Each number is 500 + 40 x the weight over its row's rms, rounded and kept within 0 to 999. Layers, rows and columns count from 0. Numbers have three digits each. The size before them is the row's rms in percent of the matrix's.

# layer 3 attention key, 128x128, rms 0.0959, rows 127, columns 0-127
115:541528561510514499509554517487547494510477548535490480576515507507452482494447522461477473547470416462465508508443469554516479471480427442528474499450462505514576431520542546488483508545484467515562467441517470481516437460488546520580567569464510605455568475565505455480472493472462503495504499490472454533508453526489520491575488526522488525363520568490572473495559489504573484507514
# layer 3 attention value, 128x128, rms 0.0804, rows 96-127, columns 0-127
106:403529475498471565532458418523539445468394517538524446492511449483520565512473474534543518488497528459512570509441463581497530538511501516492444536450509500525484528526495525522517517547567512539505518517543523499496457550520410547463490524430514442436519502497471470421559478485484527501467511564497440525535485438584439546455477464514497496532468557546566526509426489461553543482515
109:500517498556427477493476496584519478517455523575525514446392535517493534490498451512586456509520570534535443570418562403483503549512454521529469451503472440553552511526446527545468495530500465438502522447454537471537484462439547551535461551482505436517507470531469505536553469547492440537449505529547556476495527514486448502539528448531518488529532545498466504487565439525514486516524
111:507453508440416556533559500543537562548455514499541511431586474548529618496504522518462635513416520475516497514461580514428522509418543500534460489460438429432491491481545469494519511554493445564529503536463508507453445501452483491520564516508529526501495526577513467490450500457491487448518534444536511454495481523462491492527522494523494479452515484525508528511524468501542552504526
103:547472471519581550592544489514490480478442512510487557445567514624438487520507502552501501491407462520518463461408486545472454447474429476545507506474474536534450486531487492440515536520536486487533551551523501480533515472549513437517522522538437558451505510496471480568523562455487475546481527526526485468497575504473476453495544516527529556436499472417550519459481478477464497447440
103:467502527552527498519519468466446536501492532552500440536557495483525560532498414519524442513506506494551509494512475442427522458454475505527461502528533548500554496492519531538481430535420536488465549449542471475582488467523502492478543537415500508517509425487562512495516522494506525496483496487506503546513451529551443543449529524542505533450469490436504444533500557397438583405611
110:479469461462556500505526559545487535437489472463521490467479470518539500540488510527460486504459459440480499498459543533543507509481433479475557517519438575504465536505573452519521512449449516571543543425568505480448513502579530505494473529450466486456524561487542506487551535602451569546497497529552457474594465444476514576508506479510511476529532461505550531582490556522411488564529
103:526520495517576493520491461493526535518492458470510428455532513504508559537489467590599442565453462484523499504487541432478513477496568499561528467532542489507540526458523508547492486603519482511531590452570464510440458472536557598504495459563477499452466479522537550422499511447476506428537486489525439468526466469497460479485451561501434519543526518492501541482469507424503553530471
107:542456475518459497504521546477484525508526496508467516571485467519511606479462485539437573472491469485543561513526427529570502475530469514468560484490516528503501506477457470545591475492498555484490535443386538476425571504517469547525462508500553427542521483511484444444520489491537507533475483472482515562500465477420433517502486368507474559529530409519458450461464504485523504502498
103:485476450534460527499441455471464570438457507539524494515484530521555475473481530511501503474456478597449586514526472496523452504465501499490481482495462487504586455545554480535522568478443466506518525542534454564500587500483540512457466466459458535463551497465486522480516482526483564492501482412429518537473478524511480628621514523482529506469493447449463499473539458465583502478552
099:472486537448511496508510523626549501485458485556559484486533529469505465507480431551535519483520458469564535438523542460524520473458454450508504456531481544483457545482514512445480562505483574478518514491567471508515446551428526514502470490448482456484445465536464563438466521544505492529519549492508516528483506493523564558373440525450488512493428474509488450542539584505399479487533
109:532503571455503534488421477474557478554486461485495511526540524540469516467555506472527570507559464495459488506526432486493446530573489496472430503543549490440580407461510504557530554525475474476497453500476492488523439508470516467584506473526438478517516470525525544458579390496507491549546409537472565506451492593531565472442541505488514520455511486504567488486467492488494509555476
116:560474493533452589493521523450549577472504484499425490503442514479517494452454426513465443602482523528539502543522470520516498491444503512482491482505528510402585553493504460451485580497513549561533505520543546465558498488390520493530548543466472488476516480545463415496522548534452511514520487462438464500556481507478536467492504479464479475409529444522473531477472530510554574449510
106:558537536515476572461494463522496454440557413547503503518553485585465496480542479516496552544492508552523536502563508415487521493504546516526530517459523518526500549496570535523537540529469497590408451477453466501503481489488525440419466466508508464481515538467458449518481533496417559539417508443515476393522548501523506514514497533567510472612485460461488461503475480508459522520515
104:491525527526530470480588537440482522514490579499377476498487458567471447494572477548510522464526487506534573510417481513506543549497516497489489545527472490562514505548494545537523452542391528509509474530446500460480468554551497539504581544450516546543490453543495526491471533471494493445472464438458452557450463454488526464445506502462500464493503529569527534438473542530434556500435
105:522449488452427582495574482496454515473484483469430533513534479504409542422467457460529547502484462473541519428529540472545524572526444491488493541473547465580516555482452540490431478481508505477552505563490605554545451500536550456478482493470441469523546489456493535534516531525491491461475438504468404423477516458528573521565540502507518530507485541514473501502516495503445495557487
111:451490521476500499519523532487567452549473557528508562441480444487461473509577421530443538458518512456593456477487496498444484577452447534498506437510478500467505455473534422527521478448468547538498493490565496492506423512527435487427486497545491506503464500548490526548544517459497500498529496507489507507531597494599452523537501452533413538541463421501501518446503567424524522543470
106:496507506493530449507497543499495517530450488515474541531482450500503474481497507533504498490490523476537455493533484543440499543478449539570539569576475445449493476530479571456483537537446555542443483521595501502473552516475554473483552527446546453525483550450490553501451508435526501477514497457572537533401542508519446478435445474428590524481474522429494552555445529489429414455498
111:541517500519536497465500419529544540481532483476471535479460480414476581561520517569572577524526463499462557565422493497463491589492466499523475509501490434473484470477516472483549494489443498467491475577469566494528525531482514490463514458508486481449522503514444537481481534543533497451535560577430534479426480506481503409546464507536485427515531506534587486534499513443406487532547
112:460432479523426474528532450494507506531525528532473427514528518476587544466502491512551507483471608519506497453551497428479510500510463462517488533441479537554516510532460491514440500488490482515442539368521420557518479505428448527506466410488431547477523522474551536578542484504515490467535565460513505481488587511550522461502500513476462488554418473533499575514516467460520473498478
118:503512536473502517519499483517440499506544446551413506478500432499548507466513471547507497491555537487478525574453511454415477454490435470565512437496520488569590505472543552497455490495476496504518493559584498428517422471505455485430423528529454505497527451457460524476523442537492490531500541484485475505546489597502438530496524488500539532531534488459488593568493562590469499473453
102:457471467623417495476474508526472547472437527470492538537452504472543443471486554463584567525516500503544399554568509586444552505508497493523451496501495490438490450509510510488528505561483460545538517522491502515510501505507584549480463559495433533510495561446525424477497502493471430460504501464448446499528466557470477496488561533483513498489524487464495468592577509456515543489549
106:485528569515497569495498501497501598512455481456475457485547494473496504509477559505453496497434550513499469505444467486470415533459511447482512525457577519463475402521532493578461444436458575516477483509471599523548524501458485491492488520504485526507486506494514474475460524551618531526449396519511493535482563530505427464517547534502404549532566522508528449517537505534505475513489
098:507489510561531432430510410493544508597528482512473526457451527495546567460465444549487539543528536558559423525413531480551476505553525477503490487483536497493542503519470508514526441531494474515482513501539469541541447511597457485521506481540461456550402581488530586516520511434509492455520561435499485467522465497439498516442525489569510522515483525534459453487422476492487507462467
102:458578500569416574467471520511532438460478535508510537598496499432505532513533473514511543424464515534527466492530525450542572514589457575494492491495512489496446474519467491476494531443437458501515481425458464530427489448585425540497460509515528526463483504527499509470519579504473502521472542557463443446445463535485485488536506515522554513553486507469551477523460501550543434459557
112:474487470469539488491455532520524504477569526453515531527545413483485504528457502538506519488505481520532496472520555475521451469485545555454532515502494480515546503511488477532443503435545518431484499538467514541477483460489505511520568379525476473485568493536472541512504506528447458600438566467528412458456514476560439540434537515545614524441533502574545451490482565451502448527450
104:483508386581458511464535468486538504552463515509536566489496485417551538464497487509522489525586478468532546519511479462504479495510581453568520552469490539508454564560499494429467504538460507501461543500477449505456528512456549412463553506455518542567432504544508542522563527518493473549489433486432496481455523523436533481475528424506467506484550567519492452505552529511478556429493
110:465502481495470493541490572490445467418473499451481581567504530429457459412443548574493533495487492513456500414464469396470517443525484490558437578495469457457534504495447487485538438443498435526492517509511463542523567523463545527540473499498434514470518480494466529544501467549540492536590522505457515495488529544490543455533554533504434497530494500582485450524522464463493524458514
109:511462475569496511490503571549533501471492465490507527465497475475437511547503452546498496582515521468560506486539496514492506489520478458444466463553438468525529526538422520423451540548453488612505487468530478515543534475543464511491571469475503515455540537475460545428427460538520595434453485541560506472523533455435475512528508551484524416467508457542426561549468511527474542447508
120:483527542518502530563504520506594545529483402477476490529472478508547483518503519528447453474452547485453462501469462574600521495463458509487397488472528527477475543472469564493539520544512452554490536545532480483450561482512573492482463427467524510500458555529493475543583521465525510494513582514435520497519515473414484489527515462476484458491542482536437449527563572478471443533429
114:478502492477430489456556468507518502469492432455505419511506550490511489513567486461452423415483490476458506448466435489493541460521474527456513471482504439514544486517469528491467490532479584480584499523528496526514458506561547514545522521535524535491496557549479450470491499515471540493529448462553542482532519482603530444595523492578522540429586497563604528525467542484513454484540
111:547539450431504492520530452485510554479477563465557525455499540532474584526490480518523457445445516529521482569517506487481476487473527515471501571503452452460554579437467489555536554447471482524570486409503554517478490479583546508535499561543490558433436467430487526468527458490578500505486455468453461500557461478495494443563459483510461483436449517502518555485533497536469577494469
103:548507488513548431408528555590534502459522523549464473430558528506545558479462482480555503499428524501590485511546428471533481554515468580421466539544569467520454496453454458488475460473469496459499456570538505549466491497537564510502481465438507486534488469500543472510526504478499501475494469503421391514524463550514539466487512527470553472526519538561475492507460428491527475555486
# layer 3 attention output (transposed), 128x128, rms 0.0439, rows 96-127, columns 0-127
111:451474541449535525509552537517484538537512473489434521491542473530546590488558515399473479453516469530452500427526469430493503472474547515540467429584508570535467519461478505438559520518449491436489517482531479469466496459547565512458554544569520503503533530541484546526436519493486515399480557438478456488500554430555455526446480484488501503496467446497479532517599494479516522516536
122:446528549510526456369525477461467498474440421493466506581554557455464522530527494459484480478448543506502536499573525536439554475467490473489512507465501513499529503470563551468548531424462485504522515519461489509473567553604474500466545528452530524524490488446553541527470471476515497562540504486496491472419602533483525578480468508436527474546526440506492488469500538516481527476415
113:455575506489529451553504486508466504484531473490540523494494470504585479528575505492532488474507561514527458432559461514552517470506496556488546443476515564520437523522416527511482529547443496513466585483525476484424441533504526531480557482506507489428531430388502489465528464557553561505533471490444505452520463486547446522487463461448461521416502556568455540507473568464524497458533
111:498496523457553453514541522509534582506500596523538512547505491433460541512430514483512537498497507524549441523501527577505545534464500478556468513448507426528493507443538545462523460466484527478493541462522504500441554571449453502427517467566467391505473482515458460426487488543521510498566519444461503438481489467539452454514517462480464592527411559475514535567515458506514501472547
111:483465422513471485488441620475500555492540493538469510489482464427466473439505465445564505550478548540379441458548482505506503578542484518528476565493518492530526439492516551527481546523430496506427500512467477482579515568569511522558497542528504548445528487519576501518447548492458513536464562519452457502475474480527520457480534471427510511493484454518464523481543470482505559512446
117:544452440516458490519523448432501448544524475542499476454562505531543524513511477470514475485557489559531542408514498523458505548538476452501445493496516516412539457499509413546547473438410513505395496512452556538504543484492450451448561471533469504494483525573497492580500464506455509460486515547529468507500505564509444472563522494530497545467466527577576506512478486471599484529495
106:449457515522520537467496552530464492515513503518555602551534486490481441455550537442434536480448469579527573468438510482501521552575479468546499438480481500537475513554515520494497541435447604536571493461438525493517436508524475486425540574531527460430493471446505434589514515468475460497491568479449532494473421468470485501456525477519490448543502536512486509502527508500462537523507
111:451507528469527493606433500488466500518566469428442539422505454576519512503395533537546527510451461497489565478486528454459525539514488454491567483527484566533480556508549520493488519562565532524443566468482471527489431460577500551494525493487541506474457484472471489452528469474459444514504493514477404466527501541497524506528483602454543497502485537494548520413466475468509520462537
117:542502463461478537550517522448553513498517543542500461501497509434498531530473496463527480486541506511532466448556443524478551489471491508558519576562558563523504486568542424434453478505480528536433524512481449477488418448520469502520465442518503487524563587555429563549455458456487410566492467539552493471474441495446504498441518494521489417564517482571424512528485531492511484511496
112:484470471456458504475502482443546491488499532515501579536479500478620508413560514526484479554485553554480474556414488480497582471422445561499558492434467436524547500511487461499493557503570467572492477545495516506483523443527490430492513509523423462462494459502545482564490487552513450508472528499425485482564579476523439484507529493523470603483527469461492481539501461537505499533480
111:476536474515465546560502493537546487475508599515472520418461533433448525552495535480485491541413541441471515518507510510490481479479453488540545462477552496513435539533456484439490473554473487518552538624529463489520541508533462469485464516507538433520494584492536529475447553434480460458493563415573494469523495490515447465537472500467448481444538457529516458524471539579493504568511
123:514518435570492455567550486509464477471553493568500481479495473550534488565514473479483461429509463487454421565548469484496570482462473542554532493418454429534518498524479547575511469538509447477480446510517477586425528542547452531532508486526575513524441493552498474469436422504544457524461530526500414467494499499458535497474535512510462480582465554490532543540546486491537456478479
109:492484402451554496455492549483535480509530546429520523519529540501557482582438533519448480472547501459486513532510554597465506549523510577445463520550451487508476458536440480539457533492478547484503421482554546472540433474497541552513543532521558549464468449517476549455521446439467435455515569514509526452415524502529484523486511514489433489485497496537499478572507432446508522452531
109:532526468553541479570436507512458507498522478495507488538466561500517469563459417408484494570448429397492519553495477489516507470557498451480513441528583532548504494442466502533411558481524520503484604396425497444472573494489445499565465544470535514509529524513507505504455521524530539470506493469464495487513535465546521494469520554505482518468463491481540549490520453459536516494574
112:464487544517602386453502527512538503512432535492534469460534497574465458490485510548553516559447559485518563532458464529551533396492518502482497467523453493503461455505574512477469464500464518519506411523482446492423549521514447545569463482498551571408469498523510437504469499489516548472535519516540523504573528512482475481463493546465482515503444471466521484531548520453525500441568
119:537507473450487508440501571500486513541489432541530479520546473418601464497436426556524414515508460565483533514505474463547495467510574494501444493470504539552481529511450461504530542534485484536487472535441507521457543497478515509459571524456515496549519513498505468453466505533482452490530600510466495510544430500516504525504411452502532483482467452535593549567486512566458394499491
107:490556526484455527442509491409458505501527519480546443521495529465479458482532545516479461544552497539491437540590507495541473428457466480469533529496493521542514448531477440516489561458534417441481557470489481484566472540417483513532499518489450425513538478526499472551514484540486523502554593560497518539460462408510544461568439556469481533507543471447528545469548440514517522568469
120:488480518537490506571467549468497486497513499530503501488515568494551495503455477446526461524551548493527508483488460485509493479529558525475560443562457495509470562477509546495577564434480473516492637563496502505465460473428417509562454456506547454570519453492581443496536493519510462497467518453506581514441536423493563540458506492481480496471482441519429454505513473457475519553421
118:510444522460600556438509495463518489516521423507569574450498471496461462515477431424473514490527521545532396482476466546456493533435481490516555577515507487539528521484532481517490472499508486537520487569531556386515552486532557494504464511509506491412455548520462481488538465578472579532504533531490516449551456488529522589537442519486481443507517422479516480481479501483492454501508
120:519486505492526603392434538483566482513464477515487485554522473542489514537537478491553529531490475461550447504474521502461529501501521474538582541458488531472490469465440469635532468535515574495487477506433489536472469590395491452500564540524475475476453571478536560514481496505518516520493481526442455483485528493541467499447511511450414484495482471559497436502469522523530528518430
104:554495544478472514539529455437551550509584468508577526511531456505482482521592485509523421541503439490450565516491541518503460512412449509491483510505472499514495508588435533483459525469416548446488522486514494547472505527554471531550518465474489475445510569464486505440491511520537588474465517500559447539436465488498443530499545482478520405512482549498415516474532526520556513425459
119:526463518583574516580497456496495474540553561468469533503524458519465539579493444494473504503527515491511490437459518508539571481597449535531512490417418470565462492462446562451492469487513479436532522515500512494504490498546476513521505550484459506438507453504482523423508532523453477546535446526567503463539444440492488571501465464489600547446480472443507554437534496491436493518528
098:457514504455474486517485539521463552449478499536518507485597457514443447519528435503552455533520470501494524533505484567491505602512453505517564537482448472535500435491549544443467491499519498439457532531511491430475508450490485503428544526339541592518520490458524527491535516446525503556441495496442530532502518425575492505510485566499508465524504442471532549499483530515483451560502
104:603418493456483459473484487530441551535524462434489532495591547486502493524495481467493523515557488480455574463506502494515448509442539514525491442505483528510521483527557556575459443498530497533422406492489434499564477481462540496513415463507488545411545472440493505490516508567549527415521524496535515517483559482535511586464555499420513468546510500507466518479537491510543528494448
122:524464507514526488485548509480440556492489478430419444507511517519509488512474476479543572542497553473451557506460534480549530526528410480583506476489471520479485485493570470501527494516533420597557472576459529452464461502471523575453450602545476437478448479472528461500462507500508488531490481529476520541482562497456568436558483473519396556489485497507448494490496511546504489480584
113:524541486502522445542511527486521577452509510458536534485554523493465448563476508545448500458494512520545438519438442532454526499455410468432494439446556531497470502407495543534560510443489425468492466472542505535526542490523514568559524511474401511528574505480512477457532526469501495486497487491449435513559526583508564488470528551482522406497506462560449546560522484461518491534506
106:536521515542458533424497454497483491520469541561488534471489520518513491531501458447466555550550630502541452554521524512512523500453562444548446489493540450574542567500536475527412487473461445450522476513546459462477438448505416550517512419456519457510499572486450475581514512480437438495463467469583500505545512537467537497496534532423518493496521489537495512491490543527482476455508
115:460478498514388515474482416466434571458478526456540530567478487497558435460543456523498508483521514433418523486519404493491526528511540546468503474441475520474506516542502491549560510483524553449527510520546600480478417524451473484579435451541481481489476509522504499575522469481496476538521570548554432487473438521522496491496487535440518556500497523463529519566515477509492513526578
114:505459442469541524615505437463490467535529561488463564491567484469412549489490477528516522468560490506625506487522541481502492479479492464557541513438423475519479571541494431434473467438516496458478480500486500588451530477508489554492499523474525497543531436506506474520482464530518561521530485524513446455455521577538481518422450542533466526462462523526512462525479422490549481529547
124:496575427536519470544537489464520470565504446498561480501444540478480478449532457452556614500431522509496539511508494556530479491548500497521472450526500585470551539518548448472529481511499492504460432453536414541501526524493430489446469518517459482552444516494560495467542528470493464517469511523511514506544469476542421535410441480507528534547492481445507466461530551460569449486595
114:459461591514503461567502485552482419467490526517489503529474454562604496526462409521508571516526524484495507430502523526435491504546459446512457400469494528495518492533534563445450528581526525504500512481452459558487500487473433567442546465490507505520472511538448418539498500465476559488512528522468548468520495499463457550477540500430585478558523496507427463521511531538538462518494
115:485401507439434527596535540452482472494495499459455497560515512631495474483448544494461499520487547446491460584511532508524459458469450524504515431503438488477547446477587523523467448445457503583496510530507510464501531516449475525519503571491485549466558539498529482548453503532541530573548464474540541479476486420458470504513466509546540504521478488517520489519558500460496431447538
# layer 3 MLP up, 512x128, rms 0.128, rows 0-21, columns 0-127
094:425484514544514469463581456458512485515579551509491464491583542563477522500520515467469476459396538392521493502491445482521476490512475539471459486523537452524524496513576448423514492552449540454499445528489552473485529528441545460505528538464443547496553553496523525444471489469520538485491517525425586437538537408500543513528528503476501581494519520451486428523495467526469496489491
104:540479489531516564583475520533482552567513518533539492472513495451458536577475458517414492515459526506502470532472461492511474489500525464457498528465478553576485538495491498462525441467539457574497477457537452477439499423577564475441422449510490508484513432465488589477426522502534507448465537576466511566527449451519394541527508484510495548507456558459451483495555499469511483499521
095:490496560472571534492502584566523516493488493491462493506565452500542426456505479563486421510494526499553518474531535535470456562474477458536560545511552554474576527542452490479472497532428503517527523435496431539602472523474449506491472480562465489496494499425478538532492452480539511437504478456554484501423481466551489497435571539500515449427512525417479518526481521531498582486462
096:446537483474498480461447572537505544514544456495495520475492540519521440398537460565502506497525498465427447475532479447446517485520496557466529526543493467508438514525562503493484500428512534514471460523510490492524490507618528481471482463515629511509445468437539469523468485556521489446457490503542555423437537541481549523523485540447459473480478475538526588515450431489489470529570
098:531529460444538523565474505554452474529560443522495483458510488540485491544482474572527511476566464449514499467532516442461538533506502463535431508464518522515512498557508428545509499483469460569617514471471473450572488482520539489410509526483563483416484524544469446476469474518463479520469505550495496513458584526524475509517523549535409518437501460451416526497472503567486571566471
093:517563471498505581481509495486420496522480476510517469509515500561432438539538426487543487545519509449476533496474552613474464522472487585530511478501492472500549541532507557484535422484448511452549404495481519514422544548499533395489468487484510565492505465496503556439523468443490457509498554520507444574499536496532506541583447493487509505446518446458486473459540521535451447531467
103:512516556504528475481523389501490559513523457470484471618526492530488506482518496506604487475420431535553526523588465515516531492465556551466469467465511506510532493478516461509491549502471517449525493561462421454513449559490504552567542516541503524462525551560508406474451485551524467512557431509529454469498485450454501538462526553465510417479442479488540513456533474505542470517533
107:487487455554501445472547474488527471500503487530473492572468435532563540489531481427555505524481475499521477589442505417505513483526464450480539412472493512521488446449506508514597535494595549499515434578469491484531472499520538425504531493496538487548506531492531454419495550497552544480481545487638492468578518507511464511500473505459493469535473497457541500500570467433530462490505
106:543549552427510453529555506499546537562490550464562455492469422498477534496589536479486492547492479406524530531374533487451494501539428525438514441470508509445470523556525459508466404547470501528545461495483549502472480513492512494470506462496467463486491535571450532490489567464526518481447462506559492528477566521507553549500563483514506572497530502527453557541467491519463505539568
100:503536490461496480539518420535506565489501394537546450590448491489530489495499544419488523537534431520481470499509547514458536471466447510486452453525496468501499513495515533563490532490538496442520559502511512595562501503478498462488485483545624492558477519552451526501559479470519486593418467539543494484483539463457418463499488429472522512557532463454541474547479478499481538433484
096:518464519485523439572479506505431569490480485573544516521620501490520510495498502468507508535529457455437536583513441515504522434451432598509527563517510485465499476510491534414463504494545529459444560464428486507504536469518519540465509489477549465433531517481482504505490477453540524518521496528517565544422446461547464513428530429547476562525479471540521538450537510446458529481549
110:565492447484523419440515523540504520544509460434546457484459491455419482572541527487552502518483572561495504505506546464496503473520494532508467557450503566483500515451498408570539542556543496551487532518472497395488470451482532558490555468473478528526468473505446455452493509523518509477483503498470463520523449441536478518466496436521554451461570514557518561474456548553471467516607
101:546595490466532539514477496492425475579507452469549446528504492500575522459529433471534551484522508580553495520484497488516496479523481572495500475523496496456426501539492388487546475495485493501512531388524541471485504509511511573464461513510482495556503516470482505474510456499543505411468562495462488418536470535545544433534557604529509518552528489447491549511488500395509504514524
104:447457422404576502528504513450592479483477507529464508477534513528457515479523494496492498527403496497507542498549521502490456532510519451544538513523516560537574520452528440581497482526553496548434462518453504500508514467514500485520504490522533512468460507505461505437485508434537475467511385522485496615452523480487535557401491502545523592536551416472541499479461484492472462505510
097:491495486539569413499535528469459516432523433503509474525486428477521450534514470516503472516501469498460495493518490557518497465498461522514537522494515543511522433469485565435564490532579478522565473542498455470581471495522521504437527481448559491475445516476477471480484563561485447556466439448403460508509521468495453578513534561547543594562527399547510465532505526470507492525558
106:515543494450675488489455450531455500530476518463474541490477468494502454482504532425518539464522468539508437573456539486488497521490530495512518476479538473447461501475463483564534529556506504504559468491470468484511533497492554508546537473543489489487462516530548464421481514471592543488531558465542427414532428538516471458450464473559438530461488489439513480505555488570458564490487
092:482467520463499492537404453469546520581537474464526480511541517416463530473480435439494521503451392498539528530481494494486505474478461481547493471563524545522467486502452505461479501539508468464495521493537531428563488499553509476603476544503413548542503510551495545519422509434557573478524524492476551468516521444491486453474466457519564435490538509538473496465533619448504518514511
096:522447439526497587559448566473504457457541502542540470482521500530505472562407499472465457489472547518481542522474495480502458510537500446509481459511421485517480436517507449518537489510522499442520436525447507524524540467497505536553526502429474490499493488502500480466464482503543570382450525562524532486393554436522490528522475470463565591493521502458403561447486529515489559509486
096:455566459425534508497490404509493445477530471487530561519500457488477541467540553497488510492458473518488521462526570521493569503539483540504464490474467501489439516482443539461520573439457484538464553500480469494536568504461537542475601442477479460475495449529492485426430463546534513432520505513465504456477465562545471499404533468507493508602504476526528572415506523538569468495471
097:468538525509497481556440498481491527471545504549534601475495526521515471509462501465442444472469544477525486531549458482412450464480509575501440522548526525545515469555485549563456548467550491510512516567545455547553518430544461517544439490548533466474475472483456389481507479581460566506509530468461534494473480495559506472552469557528529515471468422495561517580489513486451504449457
097:479432526503486477529504507484452555509522530455478513472450532526436475544494495459500498525451512550520487570414454537470425581549523482527484505454591554518522537484505566503518566516449434567500485422517406536439561464518514481491529488492475439469523471462569414470522475472566527579493467541536455522511537475540529506425443533523500488529483485540518551515517551522522484467441
098:503455461507456498452476510498496528472515528500533452507488499510496493540500524452494485518487461548557458515449532517503482527516492523550498474409480498553516571448520538523572524535459516492528457495451494372526507611463581435502453464524472514456555484555509483435461438504532539537502564496545560530475604570530534508470494475502530476427513532423464529509419438544511540514479
# layer 3 MLP down (transposed), 512x128, rms 0.0333, rows 0-21, columns 0-127
095:565488506490374517463489503541540530492414510473410430521520470505517553447481517557486483548508583465508543478501421470445583494492497431536565512479459589507472493531457537518413557552555464473458489548506457558539452497488532483529461484512477417527551559530448500499519486552511465475468488473512527583493499506473456451520477518527505460525510516533507505491473580509472529511473
106:495512474531549522567484479448474535511440519521495469456518491523538453501500489533540515524531513531478515469469488460436500426466489470391496486544490448486527577553501556534533462475493481554548506530558589538512530515548455440507437509520527545474442497401496483492489496569517506458401473475408527493462507526509429517499533499517454559481488532567519442558492564447575433517509
101:440484500546457497468499465492500450518516526502537443478489567572438504584514481500545469524547461544501451535444495514532580395491479491449509490465429506481502495507493493509488504505502540536441553567533430442461472463445586472503525511530507476484532509470605507459551468466515523493461520394465516498484520537534451515578575517465487552446559495553492518456581524483513500450489
106:477495508532465494456544474484507484504484468477497527517483527492527506518393530456508597528521503553513513547535496520485498481469462506545429499457425533489534427418539484469491537466550467463464487513505475492483450561523495563511471568481441368501526503500541488529535532468504497435455515479485464559501510466570485583417500523553464543481520526521464487455537570556509628480479
098:442474522505496545534422470513512489521491529468534495445486487497430509497525524493421523447482488535461434514516505586506556535518488494402582531508509437500511485507495578550489473510506445474494496502482488517425444469522576446544473478542527512510541615388478548500518479534517483503571526452538588475449472455532515495508561544462515442490444548487483504475529561435489484507539
098:528485540464485505479525510508541541508487580565553490523485490416570489559475531521510509468467475585540402501543454403522585457487447509508482529466554484498421496512525448544419560517498474546485526554534480472500468473536456535499514503463455448480457517458455507536496534537458600469465517509497551446467481500445515468470534467463560465567510584516485513480497518453523480424512
097:568483551463509523486456492451525460517547453515479531488480454496488573547481535562558453497496530522491473448499475489484531526523485435479492442519522478529482426456568513468524493503550474523528549531620518418439508491513558521508483470536568534476388444506504465451511542456509535538530585537491552521449503445558464494509496511449488520466505477467519551553527472406535464482410
107:477504460489458458522544448432532522528490475576501550583503443446485520513558518515511448503555470464496415507529523504500457508473486487536514486472478531553505447494526517462634490461447492570474523505554498449445468499494485458504564554475466467449472487524512481438471509496505538531480451499533489466484539558504467562546465578459511486446558499480549599422563504410546507511525
109:547485486498507526537452430463559539444504567487472485528475471565527502529543597548525431460489511495505496550502493501505461491465483425540551498544535538498534500420533479503466443445449495466538397466511508479479574553479515490499451423533460541507559505463545457480503480526490511486515583503474481526401507511483494440550507500476508419473502538522536482543590558528460477577450
110:511472514484493521550482575440506478436498555512471476519541521489490480436544452568528467539466422511519527437448509520525514525540544485507526453540542463522512474554496495497566493525483473493488529475506466450464498541573511525488571497481419539548453475501520484543438513590513481487532455494531503407548596454561464526484532466547557519423508573441474436486506488447431439515446
100:514497469492603528467489486516457477485462533501492434507572528557458488536471493479422476533561500449427457570476496498532472509541470507499500513535448490537528567403460481561545540395480599482483519521556462487477466444472474484487444438554516482444506504452573501513450518521494530504515568420480537450529479555503550429482488497505525488556536528496465545462550482544536512539490
107:459579500480501509357475498596487529481482417483493469471485390501532511531457502521571491519553490489459496494554539458501561552533499504445466486532438484529515503497544504520439500530540494536476489568542497560493534479513548507467501543488536507449534563559467510479531573492463483470447504502503535493454517512550511496471464494484490470503471503543472553430582532501436391503426
098:491500480620473575466480491483528520490467475478565514511436494444436442525525508501569523469458562512474554554503555489491484498445484454542532486506566461451447489584536530541517484491445540522581492582448540580459476471412488496571440454511545486516532545440492507457527544485504469450513518481495578503512480567493529454460481460482469457506491547530480483478527434434504501471506
111:457465521551456508493538531463458526403419490489456452510442502487524463501492508453464469531507524474546524497453488548558473520529538575523551484481469447542436486448519566531536488508548441482490456472497482474492578520453507518503519473521545563459601494570474547515478513461572496571512541540470522436492554488472589503526547497472513430528529476549408484549445449447464493495515
095:481526486519551513500515494482501500558535436472479467428528448482515433484527460465509449434454503534466481525527575536532499514524554519565424488527482525588513533503494530481517464468436440465471578553490566495494516555533529526548539442472533515590515504495482468439527520496444483464510536429606473507502457535493442472507508485531417430504490567490500493482502445454465556474600
104:532491513470504465409449507505576504478510580505511516600511507476503462554493470546566570422525530471504518478538513533494478453455538516501455446483475530503503434502578488485466580441550440463516507537493500495494461475456458548504502567484497496565480416585568497512530483525559540434481477506443533492480627508508534476552480461488443481431493507484460486500501470469544447496478
089:458494470519487460513513466525517519503499508530479561419503537485467453474445510459417493609547416459477484520570463441453463611455519547536446453558507476525470558436498541539507493486510503545539473515438479470494474539551499529534484505500516517536560480545578490469486515497478526450512553467532508535455512489468596544451555488452546430496459496547510505531442460437495479540557
097:502400438583495484509463471475504469530517489463500507564436426437495490462507436550537505518524576532517482494567492571395451545484453519510552486498499517487480545522466551412505544439510487519591543538490478521473534466483523492496515524486553468514486573439538552493526516623501479472495469472469466551538439475537495498464504545471528488453511449581494494520480511506488454539454
106:534605509553460524405503506473492499529462436540541515511458429477476524517487518506469497488510449520470532543515524548415540480489521562472488540486473473546437579456443443448515588474523516462549525600514548538487469516457507467501479484501559497570519468532478456412509437521536428510527488543484493517475478489505473554458499504506499428564540501523524485518453483571537418442505
091:549517479452451484357636555501537472521505551525455473522476497497587523421485516554534454405456461501466511511465526468505492498523497466532501508525450496578467458466508442515520500510479484490514493590516510424428510502524516450517543511480438538443573494459503555556486529506469478430516504542497505553492499510468493538518432485501465496540518496539492541459545487469532522575515
100:499556523572510542487487508487502412477445428440485518497545473486494496555429577522497463511527550524455550541461529542474495451486507504479522497498484504572543536533525484553476486497456575506505491487444462443577462544429569569552567466482480482483510486485539529477514499455408510471480501454570467487503462420549463439447435527559521522455448542474488543538528546466535562466481
091:513543533506432542591500512532408441525506483527478491540545519554533539508525532521555547552559460447465542545517444493375482521427518575446535479555501474485540510512494442493491516545477496439453533465463431522529486452570496514482555512504502483486426499514488567463553541442441507510470421427512505432511455504466476471458519474498463494554470530580543507511498522486517517506494